Weights of a small GPT-style language model, trained from scratch on English Wikipedia: capped logits.
Each number is 200 + 30 x the weight over its row's rms, rounded and kept within 0 to 999. Layers, rows and columns count from 0. The size before them is the row's rms in percent of the matrix's.

# o: layer 6 attention output (transposed), 160x160, rms 0.267, rows 155-158, columns 0-159
# v: layer 6 attention value, 160x160, rms 0.259, rows 156-159, columns 0-159
o155,136,177,179,250,218,244,202,194,149,242,122,154,313,226,177,273,190,166,225,230,190,197,201,196,212,223,239,199,193,204,200,178,224,182,241,200,199,183,144,189,180,146,204,218,177,198,227,257,202,227,191,223,207,179,210,166,170,183,182,237,158,247,175,178,204,193,208,194,225,168,157,177,252,167,257,222,224,188,225,213,216,235,171,195,157,199,244,258,150,226,172,157,174,183,203,180,130,172,185,159,230,192,201,160,211,178,249,177,189,183,200,193,164,183,195,214,211,173,193,258,164,206,225,199,174,173,205,218,198,208,226,159,221,212,233,199,213,239,200,187,175,188,213,218,149,240,178,209,206,236,180,245,212,223,209,213,198,255,175,172,200
v156,134,236,219,176,168,122,237,197,165,170,136,192,233,178,199,210,219,200,220,168,218,213,232,209,169,211,170,230,212,185,220,214,158,188,158,213,165,179,166,134,210,199,254,179,187,214,173,182,202,252,232,232,195,242,205,232,180,220,253,153,176,167,182,137,212,275,244,194,180,174,198,202,214,147,183,228,212,201,212,218,244,198,214,200,212,197,161,201,170,207,176,180,218,227,196,227,186,147,161,201,162,174,262,166,212,194,171,145,210,161,142,218,274,171,175,197,175,205,142,196,195,216,154,164,195,221,181,202,209,213,200,191,203,213,156,156,228,207,211,228,253,232,237,231,244,180,216,274,206,229,195,159,208,212,204,235,215,216,203,189,179
o156,127,198,203,280,199,215,148,152,238,209,202,185,183,167,242,235,232,181,184,247,176,207,196,174,196,191,210,205,212,231,231,247,173,194,270,199,244,155,210,179,156,185,145,282,250,155,233,240,217,216,192,216,175,233,201,187,188,199,157,251,188,244,205,224,192,185,161,220,242,235,214,208,224,183,282,211,222,187,171,192,188,173,194,142,181,180,190,219,236,206,206,187,223,243,181,208,231,231,210,173,189,173,224,184,210,174,245,201,236,175,194,174,175,211,222,181,174,227,261,177,174,210,175,173,152,176,204,123,183,214,236,214,212,233,197,227,174,184,248,196,141,178,218,230,176,174,236,243,192,201,154,206,164,239,192,161,177,191,205,183,194
v157,117,174,170,127,197,210,183,228,137,193,225,152,233,227,249,198,209,238,285,206,196,199,182,253,217,204,194,186,163,178,209,196,179,221,188,210,197,260,201,186,211,187,191,252,223,182,206,185,224,208,196,221,215,181,197,219,222,190,288,213,195,198,225,204,179,271,171,209,167,189,201,160,226,199,213,176,207,213,163,177,203,166,168,216,170,209,193,184,202,222,230,170,228,176,212,225,165,218,235,118,195,208,143,172,201,202,111,232,160,196,161,230,258,126,176,207,152,185,196,223,223,207,175,171,265,203,208,190,192,219,210,156,167,182,210,153,191,208,226,206,223,200,223,215,178,221,228,221,223,194,189,196,156,217,145,207,180,183,144,216,145
o157,121,244,244,222,226,229,206,162,224,184,226,199,189,159,189,196,184,150,169,211,204,221,216,229,201,157,212,238,236,255,194,206,236,189,221,208,226,156,166,208,195,196,254,210,173,221,155,210,219,181,226,260,184,108,254,194,171,237,180,227,212,232,190,252,190,155,221,224,203,202,161,193,232,144,217,205,296,166,191,242,194,213,170,210,166,174,203,217,174,224,214,217,137,156,185,173,162,194,143,205,175,197,206,207,213,218,267,203,215,170,177,167,182,178,214,221,208,199,234,134,178,173,211,224,166,231,176,179,245,219,205,218,220,156,185,200,187,203,230,164,159,216,238,166,168,145,204,223,220,136,196,202,177,187,167,233,184,228,198,208,204
v158,124,225,200,262,154,234,194,176,238,158,199,209,183,201,241,212,222,181,191,215,231,122,227,191,179,204,195,204,197,198,177,171,248,197,212,202,164,151,189,243,167,236,259,219,181,185,225,173,229,140,212,202,225,179,169,207,195,156,165,273,135,222,198,179,170,137,123,212,172,188,204,221,200,177,197,209,158,209,220,223,186,234,128,198,164,129,216,237,203,210,203,213,219,184,237,194,200,216,172,233,209,229,157,197,205,203,263,178,150,153,223,201,229,221,185,219,227,192,193,193,143,227,217,173,167,227,169,195,219,172,212,150,155,193,203,174,209,219,174,192,195,168,173,163,218,236,231,179,228,187,202,171,151,164,231,176,246,205,223,211,173
o158,113,105,201,204,234,246,245,240,147,224,178,193,160,183,223,227,232,211,207,195,190,179,259,215,236,206,166,194,264,253,216,228,212,199,160,219,188,199,206,221,193,183,204,201,265,259,210,176,192,218,264,200,244,188,204,174,209,233,226,174,144,177,195,149,184,217,231,252,208,224,196,125,206,241,203,194,184,189,201,231,216,198,188,205,159,190,171,184,138,173,144,196,254,180,186,215,223,210,192,194,258,217,203,193,202,197,206,246,202,177,173,221,188,204,184,202,203,249,143,164,215,243,233,260,225,220,166,189,210,231,187,218,217,219,181,209,207,144,211,245,175,144,197,182,220,149,207,181,193,241,208,176,187,192,162,214,250,192,213,239,188
v159,130,229,158,178,214,216,202,240,179,162,176,227,159,199,213,229,163,174,273,247,198,105,193,194,166,249,222,209,150,172,183,167,193,242,265,222,151,168,158,197,190,199,199,248,226,259,208,171,198,205,205,193,184,205,140,182,155,209,197,206,163,187,192,178,203,195,148,252,151,197,223,251,201,238,136,194,238,210,160,214,228,159,153,231,210,189,261,206,192,225,224,213,169,182,223,217,185,224,179,189,180,183,210,204,215,216,222,160,195,228,189,201,217,221,192,252,229,176,195,210,200,227,183,143,186,226,214,211,197,248,172,122,213,158,149,189,229,242,157,173,206,215,197,182,202,195,217,171,181,206,172,200,149,181,219,210,237,208,232,198,218